Each number is 128 + 24 x the weight over the matrix's rms, rounded and kept within 0 to 255. Layers, rows and columns count from 0. Numbers have three digits each.

# layer 5 MLP up, 384x128, rms 0.363, rows 185-291, columns 64-127
123133149129132107131125129126127161109108114092106120126162115127113122171139144169110169125154150136132144132136106166121148114101112123184129141156127120100129182162125173140114154160152133
124115119139166144151119143131117135085129156134121115089122141092139122113111127143120140124143132115131134122126143140145105115087143132152120144109133131125097146105178116195137127142147106
147110153168139108119143140136131130132153109102147152145050106116145152134159132094126125139162090084115146191107127150130128155123158101165115121157091153150139137134138138103136132139125133
149134147130117103114109156195123144113135136120133098118096107149123124145110086133169094133129133126163127166102135134111088174122115131095103108137110157082164123101159155171124155128150126
129137134104166152103134131139168102107163140165155154150213167166094149113135103128113118123114156106121116122103119146118122146137136119121148151139100126138086099137133155171111073119126136
117144136124185132161105129117111114115129091164134122143128115115118123153129144153138113127171128154139160135134121125169095160119107108092137163112134135129097106110152148121101173115101160
101109176132158124119139152078078129122171094118146123133103145117118093143138104121164146128142164137146125140138104157130081091167065084094175118126087151117111124168144128115109165141123151
151105151160123159137122142161137127150135105154159137121122148115103101146141138121140107159138110112154129106121132125124168138143057120118112166094098155130143094117132127136126159084144157
126149108139155124135119100099104091120122136098134146176143124152110155132129091067118098068121112099115184155075082145099117126110169121138130174158123147122137149145160126111154148125112147
167168107131117133083151129144099124133143089099123151124129116101132137132157110111123128108115149120159104115104160114168124102150109127111140125094111094131109126118175143132111149145147141
127116116100135107104073205133179121114157130129122099165077140114162087145128123177113101146121137098119115122122155143126115104135098142118105147137114108148120148077141121135127142130128119
181109152144146120120122090111106154157129135090117142139096074153109110173129109149124096194110092146142139099130131137102136156123127097183139142138139129081173161122130137126116152132117125
151118115096154119150107108162149099144160119117178123148121159169131163123119135146124130155111161122193113092135106094137134139193118147135106117119104112140142114097136140148124127140130129
156089154153121153183123108132121149135098121132131127168147123153097122134142118111128118131121122137147130128107157091154111133119109152151092177115150070117101128123102146166099118109110186
134112137168118165133131109134160130123117107125109145147114143141139124157104136143153168129143061110143127126124129148115129093095128118114143116154120118166127124077135120071132105115124116
161140118159146160117090120108116121099113188119128105120154135147089121198112107128108125149173145151085139104097121130087119168106143164126146138147136168129090165134100112115121149078122096
147136117094139151152101133077130149148079080080120137140093089132160115096106132078105155143134134145158157170110136160112112148112111137124155128155124121121084156143164159130127158108131156
116130182130127128118129111122134121171113118112116118107151164136131093096116158152090125124128157161148123104143149114138149101077138168084155110124119153104170130100136155177148107138143131
154126127145094091134135127117122155124114097127200105174132119169116177103147144095116130175112148116109114133171140119135077128160121118116136174155124080160107113169134162127138117130149141
141059143138155135078122126138128113120119122102157179123095130165153067142145162119142116086118089102134115172095130142137132126111137132127115113151115128052122112124097110160144144126137186
096146110129130100126113114080155131091139108098129137136139106139111154103146108124129129149152143137141112156125109129120131111083137102103117162137131125131145095112117170110101111134127099
086137123141158177156143112144141107133108132182184112143160154097142160128131123122116130124157155131148120131106127091120134119100137124139132134153132132107151124128106102099093139140128131
102101072085129157165129176115130138116136107120149145138100112069140100073146147084142099096160105101154105100121139133134141118144088120111095164106151107121146096135147102121150136093127115
131158118151125130160156140116177143132113130114126099151139131120111078134115150095107121102109124123162121160134179120118069118113101120115153142121102122070181122145102161127150118118127142
120101115100173106093116128133111119074104089159126122115116123134115139122125131161091140124117152133116166085155145138119124159132125155138109147156136077106111123114127139178143136126170144
142117153125116127107111108095120125106133138122156182122145089144142097152140114160109139113098127124137151096136100123072175119113153099089144132129128114112144120124102101128139131126118148
167151155111123131115102091183108117114173135099141143126171125119116108146194106123123104131105121167094125140087107151116153108098160138144124119138129116149136150124115159125128155141103147
125172123123141136157111102145160128071115116100163107106124124144130150120098072097117150121182135131124114146060141123120133114140146149158148136113123111135101151133106166135134112146143116
122149119136135168122086158133140115147105126100148107111114107126113124095106138127137111092100130111145146141144104135126155117099101161099143158081116081118168125109119120106141137140129153
078124152154133116121144153129135174121077125151110164169102120158076105157100131095088119110150096106139150110113117159070124135134133056137134106136060122153142109135124150150090133144109105
123153115137109095126076122175108126138143118142117105134128156105099124118077116142114164108157155126084098101131140135156113129155130099150129168121113114113107153122130186163113123131187118
148140126118152142089145145101121089118128102147147178131135122104126165150163097150123111139096150128101119159081124121125127133085111098131088127135122081092133131119192167145134157113132100
203125139112147114093083165157139105134091145089084142099140159103148144157119143112155143147100120133145174129143159118177146121163113109143109135179121102123154160168161105157146152125135125
115111164133173097149112155075095150137114080135074135113117115145152154120128091155081118135124145137122118124143179146145110082128135100132152116138074162170116104156137129138140109168137105
157084139115125114137135171121151091157117113154130124146116113128156108134160153181149096122085171139130130130142153149116102096113124125125119165103110133074135103129155121147145145152131093
137120129093112116091139126118121140136086104119107126135120146119122116113114088115114157139135103118147124149123124151137090149180129121172139080146138100097148147173126124155080141157110166
198127133057095097110116141169140114130165143148092127131121132120110143104147115091152143134128160131145154157135170132123124112133128071078145117161170129118130125168130152150130112101109071
125137128145077100145137111078107090134110103126067129120093111098140104131139132116102102113138136160085095120134131146150151153110115095132112137152101134099120112145125127155120103105124141
118112169155113151112114122125116059152156149115135138120110132136102126183123189177093093128121077089112127173131111122132131094172112136145118122121156157139121171117093136106142126106140162
118108125141148132174122126095125109127096096130101108087150121080126150110144148175110126152143145122094123123108101144145090123134123138080153119108135111094128065159125105122103103126141118
136189119102132087134150122144149133120128122131155105116098126171121141138091141062121133182124101107113168158120105119084112127124146109118128160159140099113120155151109170137120165101159092
161108190143117114105130143087107139130129171143113101089106137150148146133168157115142154124161121122159167136110174136176106131117113115129155129169142144136079100179127146094097101103084141
098107193123155133134123109097131135103147119105134101143126131108130104133150105128117108126165103136105119108117129123138159124117110099131112123099132102129139148059102149108125145140125118
177159109067118151130126165104112104121144133086104132109126121137109143133134157116103114129146152161146121138096153153123114112156189114119137150101179113093124093121106139127152142099099104
093125126099163116175132137157130123146133082152139106174079120088173114147095132124121099148141170117106120097148122152119133097127151142118110138169159089102156136119141140148171130141123093
166127096153092122131090132099106139143098127070105114174153101113110095156126091137160103144112162143123152105092147118128149144142116140126130142139151170144072136113114111175105134131138161
129131124077142117101113113179090156132134109131105146070111125165122109115143105118138117149095116100098129106151152135166106117146077118149118130138137099125145121143137132121124110132131132
119088150127132161105138131146090138133168129153140153122128174137086162109189137129110128131131120145122165094159126114128114119144111100104145176102140095131122140161107110093115120141090099
121111140131150134155066149145137129112125131161145127175151219154113089144115101106139155122168089096106137110167152139125125135137180139086147073142100174108110159113055138145156113119189120
154128114117151108134129138097144072175084115130105154111111131138133079128134141127154106140130096134158141101124106165087187140099117096131124130132110118144133146144154135088105093126129111
130156097108145116139066135136141151107090131157145156116170107162107126092130156105141156142131136152146150121162099121105098136123105110120116141114113126122141153137154172126106115127132121
107147132163105105093131140121145136147107164168131154116175099095119153146117120120119137128145119116162103112089127119125150128133165163110150105113118142123127127114103178111131085124187138
114132107116163133164176135121142117120106088152076108147109133133124117131118104149081151109128184126154092081106166131131163142103073141122136095118143104092134149135177097177112104163129165
101117172117155137131153126141113099109115123151148102102116126099154123140121136106135104126144092188111119125118092153143124137130100132088135134112094104081119158170124110159145173118102147
133091097175107084149095150176131141132158142064133184091125187166086074112113133152111084123115148165116167124129178116131149158163142099140149149130112156102096161141110112108115155096135096
141135165149089155101134152143119121121155090151128132108141110131146134111082151128124119126152154160143143151113146093111110130127140142120092133126129109121110116133145150153147115119112159
158111161120075140158117129137149105138163118129083131151121135130113066110150108109133144134105154125149115148128129153154110127128101158133099136117166069120124116134148110148099132097110156
107091126092109075129137143131122153108123131112113117153137136149173115085163126135114152122141126137133150144124121151084128140170124117147092145163140128134114136175121111111090094135099159
130141140106107133090155132127093161150186128147098143104118128112130108112165057141105141098127179142143089085088099101158115122102104108118151169125126126125120167109130163109132127103133137
073134116103121122126120144074155068114156113119109091104148106143117119133138126147146145150133097172162155173130131134128160115120158085118145125127110110098117138150141142099114099126143153
128115113113117146150137109155117119085080086123109139109161159116117146110148102121139109115135140141116115167079140146095102122128122152124157124104155153112097086140118122102109171135124107
163146114103149120085096077129101142161140148138116176107164145164111125160131083140117160158145109084133167187112118143094127124135110151113147099085152138139123125156145119107121135102075124
142127145124175134148156097114143126105134089136122146135123050131079088100138120136122141143133141159141124138113086135130109129125129146109159143098129077097092164169120126112140165118156157
115150080142114158163136135110111192114131156129139169122134134116119078113117142114131081159140119148108133113104121120134142134109096122159173106124148122117147128141099163128141124123114149
145132093112188099138116146096082096096138109109128145163151137138107121135100086103137121133137124115141122119099134133136103200110091154158158138110126161105125165131116167077196125137139101
096138085098118168150139148099110128106138102120126139145136128098158128159145156123103104137140138162140187129122137118117125179169108128142161136097133126158111127161137125151109110077120138
108131128120125132115123123105116099151133116136162147102150087118117082130151074116113153131161172148124115146120142112135138119174101129161116026124108140126126062147145119122105134153108113
173114129088123146122119147132100144183118100098173081113108101057145153134140115122085112094153139092170150115121138125163137102152081153186130119120141102164153108127161150091127135142146142
116089108132107129069069089149155126124145113135116112136142099098147135123132154097111130132095118106130166127157153158072111103103129171107118107119126151154117080107132146161134086132159153
117086111127119104116104101139138125093116122120113164139123158164148142089137133080114132130093127172125138142112183144129123130169097075136085131100115165144080124117140133102150154144119146
135089123136120121135082134131120104123119132091116186164095104112144136116134111125172140135122110163123144179154200159133160082161099143147079101172135135124177153146139109155087146090129156
082145141111132088136117156142119156148135105119122102123137103090153147141160144127143086093142133155113121139143168094131105118139156110166101154140111139113087146132174118162057113160156149
151111144116174114115111151127122133160105129118082108164122118140102098170120143135116105080143119114179163131080112162162120135091115167152122163147118122087086147121097119119100137112123136
083127146157157136128117128154163169155154133115151108116132150102126123124113130112106122137128136115107099103116111121107138141148146125116125159112143119162160119131092171166123122145107131
145107162153111138126155154110124143101147126092160163101143078112104104131128128121082147135146124155131107120064157149107113140145179145140174132134148095107121141168118115093129123163152128
124138129162171191107126120088129083174158144116127167124153153138100130089142151101090133095135143135154104103122094187127147115101160095110122138115161109130128150103138149138125157141123127
152161123117163165118115129123082139153120082128083101149151089107126135144123112113099138175142181118126075112170142166128129115131137122146141094125109086129125110172137119090117129099161109
135093152107159084106090098137091119134115092132115146103151143090135105090097122118115115139152141162154131162155136149166133135100111091125149142145156160087096140139155130119093149108150147
081124140146137123143105154129104087133149113172154137135091134092152148123132133145167089142129156101115122108154162146139197127171115082108121161134124150087171116107128142144090161144135123
125077134162109122128166130099115134154123087133103117111130135113144126155134116121176118136100135110145144126107135123114108123140116151150111101111131083120139088122159132149107132159126145
120133151078116172100139126166112122138136142130146148126155172099156158161089083096111084142133133169147127145133136114132114137120108136125124182119157110076162107138105158130102120105115082
123090131097127119093122089136130141122147173128086111115099144117142109133159138098137130160158153121124109106104155176114138130117115088094118136153141159091164104148111159149074096142148178
109140109111106134143133137111113133112124103114102149134119111147149200152141098117146128096127146125175111103122171146177111141156184156176118069167081125162145048148120102095107117115134181
119111124087082162092088141169146150109095141131095162177125150093149157127126096099089161139106092146120102178122126164126163148151140148144142108138102131143136142145126096119115140144125121
111103096128130096138132108134127087173172142138132146149127126173109109130176153158087092130128124085142098119095082167112109104147120133096137104125166149093097098125166142142110148104100147
181160101102141086139091138131132132158113168106136135139105093104141153136122119127127132161073133099130138123130155164099140103127102101156112161098131123101105167141169138109118170097116122
130076119085144072179180113087122110178098116133096146094127114099095086122118159141130146163137169127118101113104140178114127138141120122109124157128157132099104162146148161135120112082118090
111138133134135151137154149145105135077092181108115116156168118129119154144150146135106161121128146148149117136105162117170115119158126122141125096129130132094082114103145133161111148149137103
100130120142122125135103123115071118130118094154148129164185146164117142131139179135170109121178093130150139120122136115087104120141112140146099115130146086137165060171124128100077141130086118
079157097109131102157118134115128117095151132095105161148066070124097133084176108095124118160138099159150141121161111141130094185161141133114127153137151125097139136143116145128105153145102145
163079123116157118136110121126094112124143147100100069174119165114128140138118132121156154121172107116130103103163118100111118128114114091121129074177131120159185140104163086121145149109112132
148083131107144117154129166143105155093112149146113137117153175107107133136134147150104137106078159100145080173120131158153120153148075118130128097133185157125135138138142171135123085131081093
148115137118133104095147111104139091107110127147067117156143111086130120162125116142098125132165146143138081130087151146134144154135153118149118168107150116093156139126123084121121078082106133
122186138182164100140118171133113131123104111145111152173135141147130098093153133079118115126150131143133155133096107134106158134095148165110146140134139149116147152174115147099126175098122119
102116120134098109135131140171102134135137162099181171143161103160112145141132119153157166104067130096141161137116122098086111111166160133147126127158096122135122132112199096168095111120129134
138110104132157116106096047143110146113112137121143119144140151147125104120099082157125141150124150156129075148139134169083085100139117185125074127150143129135113129157139145150138110124133121
090153106125124116059105101127139080106143109137138100146129124116137120122128135162108120105125169086127103124189118136103139094116148094085141157123132129130123103119155148120149141099125144
122118155086137081123161106140119139127147149123143080123082079112101110110168141116176091130132083132118161147131114157131095155117101101144119124133124159147105122106065174101126129121133151
118132107124116152106117154119117094122129101120102118076126137134136134138140127179155095104103124153121097138102128138141115136147114125160171143123137106116099132109140132123132168162137141
112108121131130136130118099121132137145110136108129091118115163172137122139140100106104134103082113118144127122085145162132111119121142106125122114108121146100151160185147163130177075148133173
118127115075187145136118141159121093125123106159146079152113181139113166128124096136117123118077150120155132122115155128118162136129114131115151142122129127087128116122111134110158140160138102
091120122112118122144133112085133145166110110133146119130114107127107166103118114137159100153128136119151130160155150114151134149146156138154096114119127112114097178150128117131094138104130135
078139139114150116113113150117130110093153085135175125089125150112103093108108160159087141119152132109130135125116135133172114123172128131091106170119143142154120182145127111041168128133126117
140119129105111126067128121108110086150104119131099120102131110101136083148077126140108167159118153108132151132129121150090150142128123108147138080079120167097179179176081080154101103096117111
130121144095151151127145148120139151142114146157174157146116084115104194135140104116168122163134121100114119135076143178138109171139132136140153181151122141105128111161112160121163162118102147
105107149144099140164119111140106131183128177079127147104091112149135125139115137144137120099120122131108127133098164154073140148121106129136108129104105127111121169116117127092137140135096097
168134142165123102086107122141105162106145095147129149156158138097095144129152117130135157143120115128145129130125141121134090172142136120150107100118140138140117132133140130156109131136148148
# layer 5 MLP down (transposed), 384x128, rms 0.226, rows 185-291, columns 64-127
173130126159108126135125140144111114118109105090135124111169122131130086108143150081085140107190125175127111121115123132094101104164145119111137128112150152147121129082092189110097149134116131
102140117167135138131098143127131122135154117130120124112118136102115132114134156149143117094121124111134123133149152164123128140122107111124117137153101167126123113090133160105114139100169104
147135085109074122187101133103091121120114120139132165104146136120109133138108160147136143124126161127106116131177145109134104092090125116092115157159150109151110119105112130158116124120143138
138112144127127135117115100149141114108136184157145095093127143118053137151146133154129137133147103147122121136121121152166134109109106146108108139141136121101132127112159121147147133138144119
159164126120144091099138114104123078162132096156160088120135148104157108156135124121133165147148128160153053129165163102117128127104137126137195126120112182092122150115117183093081103136087143
153105145131111158101110101146156104133093154085141133117128179094116096124105095137131130135085118132142104135083131151059154118158167146130129132170136121104134162121132140126107105141129147
098088095147167143138114166145138078143080112124128113173108110169183098129130120115136137147138109113145136158156119134171133171136070146139073089133120159132138130119133170132118130163132157
134086120114119148097130111096135129131096107095162128126141088087135164090075145086126145087162131138144132111102104152128110108129181114145125114153137102138159138137118121122135132134122154
132140089151120136117112118093154112113098112146130125126172144133114127140167151172120104155113093130124121122149173109111155074130087141147158119130115080168146170134149174113136134130166104
117137119126125162142111143132119130108144077115088153146113142100144085183131193148147131104143114146125111132141135124109136140149086113125170095151119114170111129099078177134155138120115130
109123147124115129092130098153140127136143168130156099116108080129147144131135098088116157134110162145130159137136132129145145121127153133120087131136119137146114160129130122123153164123108166
115114152155139161146113119112088103130127124121118105133132126142148145149156072100124122106120141157138080146172143133132121118089122137133149179130141123117116071174143121123142130153136127
108130139141112136096140151088103101084134116100118182106153102128123124127129090160107173112170114137151150137153121127152151127116149113117180096073107132143170129130127168125155097115118101
083130115102165118110133150115140118145155115105101135082162130119132157156129152102120098116153120104102110133089151104132159162107144097109152107106125137131138124100167114113123133130185108
149179125097151100103158185141097127124182115130135115135181149112092151122116141089098111139129091139135139096115103145098105128162136103098119136114124117101132161123130113151138159137115159
088147111086146146129121119147142122156168108126149130174116123106152132100081147186141109115097115128115167143106116188182099156084077097109175144174088092103148081134100121104130132085101136
130115142110112085131124120129116133127128088125112114091151153120166104171162123110152138132159169098131165147185167097088117083167107191141123142102152125104117069143145101134123123144111122
121142157158117098120112136129157110086145159088142105083179139098151112130112166128104137162120159126156161132113114103138126099120145177141113106120121098106132146108122142107085129114144223
136100163124113158125105175146141088157120116149127140120143156107168125145164115143138115152145155144117122112159101144114156139096138171081144166136117105080143159155094141095150146143114146
091136123180127125159124131125163146090135156150136116090125114157145138095140136105100171145102117157153113116122085100092118144126119104146140145114142135122100136139122151135102150163109145
129128140117141115087123099120125162154115147140097147115151163147156115112126131136132102151117132100122151119129098125142118113099118138121115113148163155115096146100179150160107133144138115
144148118091125095148113142122112129148112137106131129142155130106141110146135151136128112120091133126114151143172145137126140124156085109117152134135100148169104101122101143140120135143111101
091099127108140121165128126140141154104144176123132113137107146141107143114142165120145117063114138084156142124091122135092130150156132125131141143136144146071179138143122103133138123115108139
135139137134141120088103137114108148127117126129115106105111120091158133178153141135137134136125098111171132109151119108140112089160117105119120140135142133164150120144120096134136120134149145
179162177189128144100139104154102126140127164129092122102098124102149111089151147125128115121141106126112087145147131089111119148088126112136074126162087158134132119109107140100160123115116109
149127127090084128127125198088089148113121116152126114137140125097130146102152118095142141126118154125143146121135134126176102165170112154134156110117143132119132105164156110116138163133155130
140125127129111147125140139170106154159113130163097134174101120151137151118085127117133116134134107128153151112131164121122098144131143108159115143097131123141157135085111141110126126122111144
079088136106137161185136128154127113119181133110130145103143132149115135116117118121147126132146114096104140095109146137128129155118143135140134127106118113114119124158163148111128160082126122
111124135109109082121131114126100105142080120085121154119136136141136160092114103125125152157149131108122136120144150133107104140135125110155137116141114171145156107121148113137088096128154138
095112123067157109067171204140121118130131095156143128131096153142086066101117132166133179142100153125128126130102167131128112138120126151086143082117110111128091123115103153194124121124119107
133120153094108125150129117131137143123119183124126130136123153160137111130120113097159136128196135126124120130129156104139077147153108150107099138128155137113153083152107114158109128114138144
090168088075138131111154105124108149117156138089133122134132157113140119109152090115137140116119136117142093158166132106090135135139147130103103149099180123102161180148103109157107113159155154
088103124114155118119121133132094141130078138120114150153124142197183093123125091107124135126120095117144140125126147151129148155189060105097107071180098141109154148099140108147109113159134137
168135110151101150156150124148144136120144095124151175150098140127163090115154125090129167121094143105151168136138110113115120155101094131114107117166144143122169128109117121132160092121138159
164099152145165125128183130127131152103116142148142136113158136119152136117141126111134157125126142132146104129118132145094136127146139151097138197147102129137136096175119088172144097131114131
140091098121139125118100188108097163158124130119179100110099109121102128124130139132128154134140195096103120123096132108135146098126170109097107109136141129113076148099116095119172165078102145
112094140173128115103112156123124138108117123132127126104120141151159156106104172108110147160201106109116154112150137139141142115121080168111109111125136138185151111134138090129086174182165143
105106135108125107115144154123108115158135116099174145056151095163136118149117140134134098149125126107161121135134107096146135097124149122107150159141154105118142124106122140163131096164118119
085134160122116117144129075132163097208113119108176085182079146102129154139121154123074120101153089098098095140123152183151149104114093155105106107168140137123136127114124125146146119073133121
092135124109136165118086185130177167145148168147127130092130134144122117151117134102145124161076122128128167123136117145122133145118107104088141102128131114099140142100100114141120124142131115
145146108099126119144097170121105122107138116152113084121153111109134145140158184093131116124126125126148116131102112125097148125152158159134114111098123140133127098115159099095091123170097148
126163144135153092106127121167145100130153141107127123121123127171123083113104092099142156117183102106116090140146104129143147111123108153093117109123157123106167162100148142144123162197146143
105119106137108102113056097125124121129120139152093127135138130146100149109145148119126113127132103131134115150154158141129126128126119120119135141155109153126129133111122122157122147123132148
203171139132149123155094132139107137129104124088155118171134150132102117134145154151108092094131079139132208093147127150154111121109158131124108180102134161110109119155131134121120122146116130
089107129116117125154149126125082117132141116153143113134117131088090088153134139113133132173151134095127140169119111143105158152163131162150111093160128108088178153097115145109135153136099104
131169136142121107146123134133165139107133118120096104141127133119128122122112124082126133107115083128088084123179102124130146111070124162124148170100106101137127148186118105102102134086123132
097117157165095146131139117120129128133158175147164147114090113138133154103099139139118110109151107125133146114124156118135109116117059145084144130131119136116131126138122130162138119147114096
119129167143134125130129158121108170129082118128079117110139149091120115143145132113127116101151101138122136120153122123145123130127119167116131111139157100102153105144133128126163112120109132
147098117094149120134111116113146121091123128096081139105119144061142175129090157093134116114125068148160133144066135146072108135156174180124149194100128114152130140144123110160143125113071113
121162169150119176106110065130114142146135152116112156179133142157105121133140146132169098117131103131110125129137141144142110099123116128129161157125111137092129119120132112097130137114092097
096100132127080141155145136122150143137193152160178171153175122115123122128117115153102151104110104078104125165098155118100130094142090146157159090140086118161117099156153154115115143107140091
098118132123119129141137160140153126127160106143099117133114104097102129132115156157121166141125145127107170134118103120126129153097111124078122150126142161137135108122127137122089134104133119
137208121069147105195123131168140160112130166119119084138136111152149140121158151104106107150109095102108159140118087142151138139113145112137138139153131082130130130129110108122132165114108134
154128123119130130153102137098152134147117111120127108124117100138160161115149134117088176149129126140126140145130132120099103172154149117131120158120117151166102142140110135163094137114123111
152119110106124126160139120113127174150132076112077074113212137134139126065064166132103140154150131107051190168140165081096169148148132123135109112118159121167119163143120111133128180181145090
127111114121164137098131125158094111129109135142117120155137130127116126123146117155119128164108162148139112168115105131091146146145149127084114151143109124127151144167105134124124121117134073
099123110116144135125114118128133131145109135154187152102132140127144147135139115111100091126148139137111133128113113137129127135132169109130145136118110166144138131137120138103133109129095091
178120101095110131141170144129142089128129136111169121132158146161108089166144145098141153105137139099067124126124133123086144156146138118105117121074146101125131103122116126146140134108098116
101117118137135118152127114100126138083117102115103131115123075122116146119136129148106141140108123152159134151111141128150161091138113151141147158132115133131114129122124091135145151135135153
142122124150121126170117100153147158127108162118105127145137110096141128163134115116112125138112116181166174091150110116132083133109120120151135152142143117061134104104120118123102102166128122
149115143103104140103114115126133129145096136163144147131147149130133163127157111111169118095118133090186106140125170148121147129168118134118141078112112135112140085140110099131146110184147147
118129144156130125093121123107170111116128081176117107121096121156106144124111088147136190089126159126129125137130150140082127096146111152127114136158160138153142114156111114121168151112105169
147135130115153104093135148115130131147132133197120094135096105133145120161120133113139123160111148111139156079116128098115130144133153144125139096129139095121134121141140113156097090143105187
153130129125089127137107121135115119121103125114128138132125090105102128131134116144145140126133132119119108116138135142120109111139154106149135105115131138148118102089145163150084159130162131
122140132120119148116096120142099118139159135186101129150188118138148159145115163157132104111114134114100111148140139109152156123115135135100100125141090098137137129133097116093095095085105187
169112122088098141107109101107058128128135148141142133117153155103135113164098108085153100112145148129144118180105135066134151108169164210102112142105159141142100110107117086129111112148152119
116133098126134113146119125154137131125128141107069129121095092158146129140135109096138098112135144124106113094122163145144136099126127141191147201124121085111179114152123097134095141113121162
120146094083141136148108087113130124115114115124111130138104146105144128122146147109079126097111161075112180137117153124150153072114114135126137151104136088111138137117159152142148102133157114
138106133092172124146157115120124100136124126101119086144139115105114105115168127124133144116133132138129127128087100128084127131106120166130139060129112120157122125135143157137161133160135144
137066119112151116131149132146135164145111119157111150141118196136141125116087105164126133129125138129133137168131128114138134150117089102097128094135174120124156184126112185120153130099119132
106152172143167092139110136131110116104114155124117119138138091152189132101134088133154150157112148117115112121089145100141104103116081162109126106143110157131132148126167125144128156119148125
098135059088113133132132114148146144138132154065148132078162160137052173111101132168126155107098081104091167155114148118103097098141100090147050115131105135167132153130131157135139094138127133
114151096135144118131135110131109081144109104091099099140113106132140128125116178084163087095131118168100118106129123138111152098164145115126112148156182104144131180146114096149144086151083110
109143108118121143121104123127130107146110154146133157151118132131146108120122116138164170147124130175144116120167144126121102151082105115145120109123100157105142151127152109096123144092134105
176121154131134086109083171149131144116171073153133133130126129112184119141137127111125122145117104152161163100178155127130144130101178123108116087145142135127129104164130123133106168132152122
145104110122103115134104134123116141144126167107105153176126164082146124170131086123113138107132111126167099117146135122152120150132142132161126086120112119143162093112147119162126129094107154
159107111126136132096148157119122092120128163093118099167137157107108127150151170136145133110169118134093130132114167165130143095180113128116125165145101111172167109156170111147116164149128094
111131144158112137164151111139152142128133181144123091147146159099132121115149099149124117117097141122125125090154150126121146152126123105133107092128110079141090095109124118155152107124133176
104113119179120135107151154119161122133111121166163114111110152108116125124121107110158133146144193129109117138111131135099099172146106115100107135121172107147121122112107132154141113114132119
105126118126141114100146096127126118105118122117160166139102114106091127096108130170126128151153139120090153102130112111139141134131147117118109137145132141124097157126111128115135121117130103
115075113156111145118167128134114121111150132118140097103134148122144110136108125119104124111140106165161138125096153159132128125094113059125143127138144136129128109166142103103118127123140100
171102137141145155148148122115134059149158119126139118112144069157140115099127122135127119137139111154124086137142164141146107141079095159126161109152150070112116140116079122128100104122174135
111097139038111139130117141137126086175169178161134109140102101143161107110128170167131131153130157125145071141137110170099096132118120172133094112129175116127125099180158083144089158097165144
137147113152119134165144103135166106163067107137103100154138144085160117094145119182138177150084097117149131146125180123121147115131103150120142123130125165137088133107136063132088136132131136
120141141125134163136153101115121151141107122151096185130124153124137130096140162134095111102118130096102096138075119141080117082164113132129140141088155100130163137139149089075128105108153136
078126108162144117083133135111122121100153142174138089150159097147087136127125138082064093168149113098145147118149143159150145174115124155079152121108117107157138113129061127136146090128134165
107164146152133087174148126088124144130131126158104126103108098120119104116128160135144082121203104145144108144148114161139147120115143136167115153172114170107109140118098178163099097131140098
125162165119103138105149104106096134102128101146166108163123109128128146151111134116118140113114144076169151177117146135104142147103136121099131148119130123100118136117127121174086130118128130
160121161121140148134138159097130179102172122094121130095117169099143128155129139123101138112116157098158139131120138160125150101133151069134181107130126129124114110115130139130143090146141118
117187101128122119118113114176124131125151114168092124112099192122073083128127124121122103127087084116124142152134111139136093129134113136105154137130079140176134134139078141125139117166111116
105142217150122129127113110153135101100159095177137136125113115153087138088124139117086157110150121105107111095127077120131132143143103136118126181100122109103147151092091162119182132137137102
134089150133124124177130157155110130115081077145142143142123115142106137132156181153085133163100109084122130135161211145165124141132141111101181141096131108146100111137150138116139139173142131
155124108116119111104115120161141147121131126143130142138122134178137140165106131148117165145143107096153092129157128145120125146146122123125137108132132132076157199116114125152117127176136152
133152122138151153142094117112162142151126148128105109110164109124132172108103135126119118115099123144144132133124134143192119118119169095154089149120155092124102149149135152126105099118106125
123132101135146089151085177109121120163171126108165117160165118141093133112136189170101140076128128119131155177083122129136140075141116171150151142155120147131118153121173138115190109128159091
116163101117145117121119158143133070154144113120120141186113078107136121113146132119153115156132074091160163132110103107143157133068132108114131109122131170165128141094167110136121145098174139
140144122111089110103126117184123152145146141132156141124137106120129124139138116090139120110095119133124077153142123112168137080087120134155120143122124155118143142138107087129135156127135114
133159148094110139134177116139176095117140108102101085091121084136119107138157133152106166154129131137132158124152143097113124186133095155112092124154151150128123189085144137164098098120157147
112112093143101125124107124160126125133139159145126101127136148176142148129087152150164129096122128165096149155117120125135154123101101114131092104134118102125116148135103138119124117160147125
083126141160100073124149120106110119087138140116135146195135151102117095159150190098111115129087128137120124125111112161115106099108082095134108167133113163090140128098100119146138118152164129
143111152132159115107162138112160139137133129112127128113128102121156105138106114108123121125150117107162148119111135118141143113168115103162119121112183129129112124122134116123108130159136138
115112115107122119100124154141099136108107097153101094114117134099145136131120172098184135151104131181152126128115090164116092129172137186122151147122121166153132145108116151094172125145134115
122126137130106100119172143124128134141133102116094130157159108118136118165153135142154147087161115130104135111086135138120135119164119145119109135127160118130065099116137103116118183146129119
176150137093152110137150159082121131137109113101136089168128130124150138133121168118146165127117115120082106130089137166076124150086118108146170159182131141120143116125071117138096130147152162
145099155121138142183151144116121105093092153144155160112132109135167113140126122112118149151127147066117104121126133136133129151152125128094124151148086165132103115131110124111142141132130147
142084136114129172097104114129170106156113153136135117141088119168115141115125175149105092127188139143112056144136134155104118139141122110128102120101102126149115143136151086141131138131106101
130141113125144119126141102087108115169128143133128123116118070167153178148118099134125091144145122139119086145147135082105147145148109171130140149078161141141128144106104130098131171116114127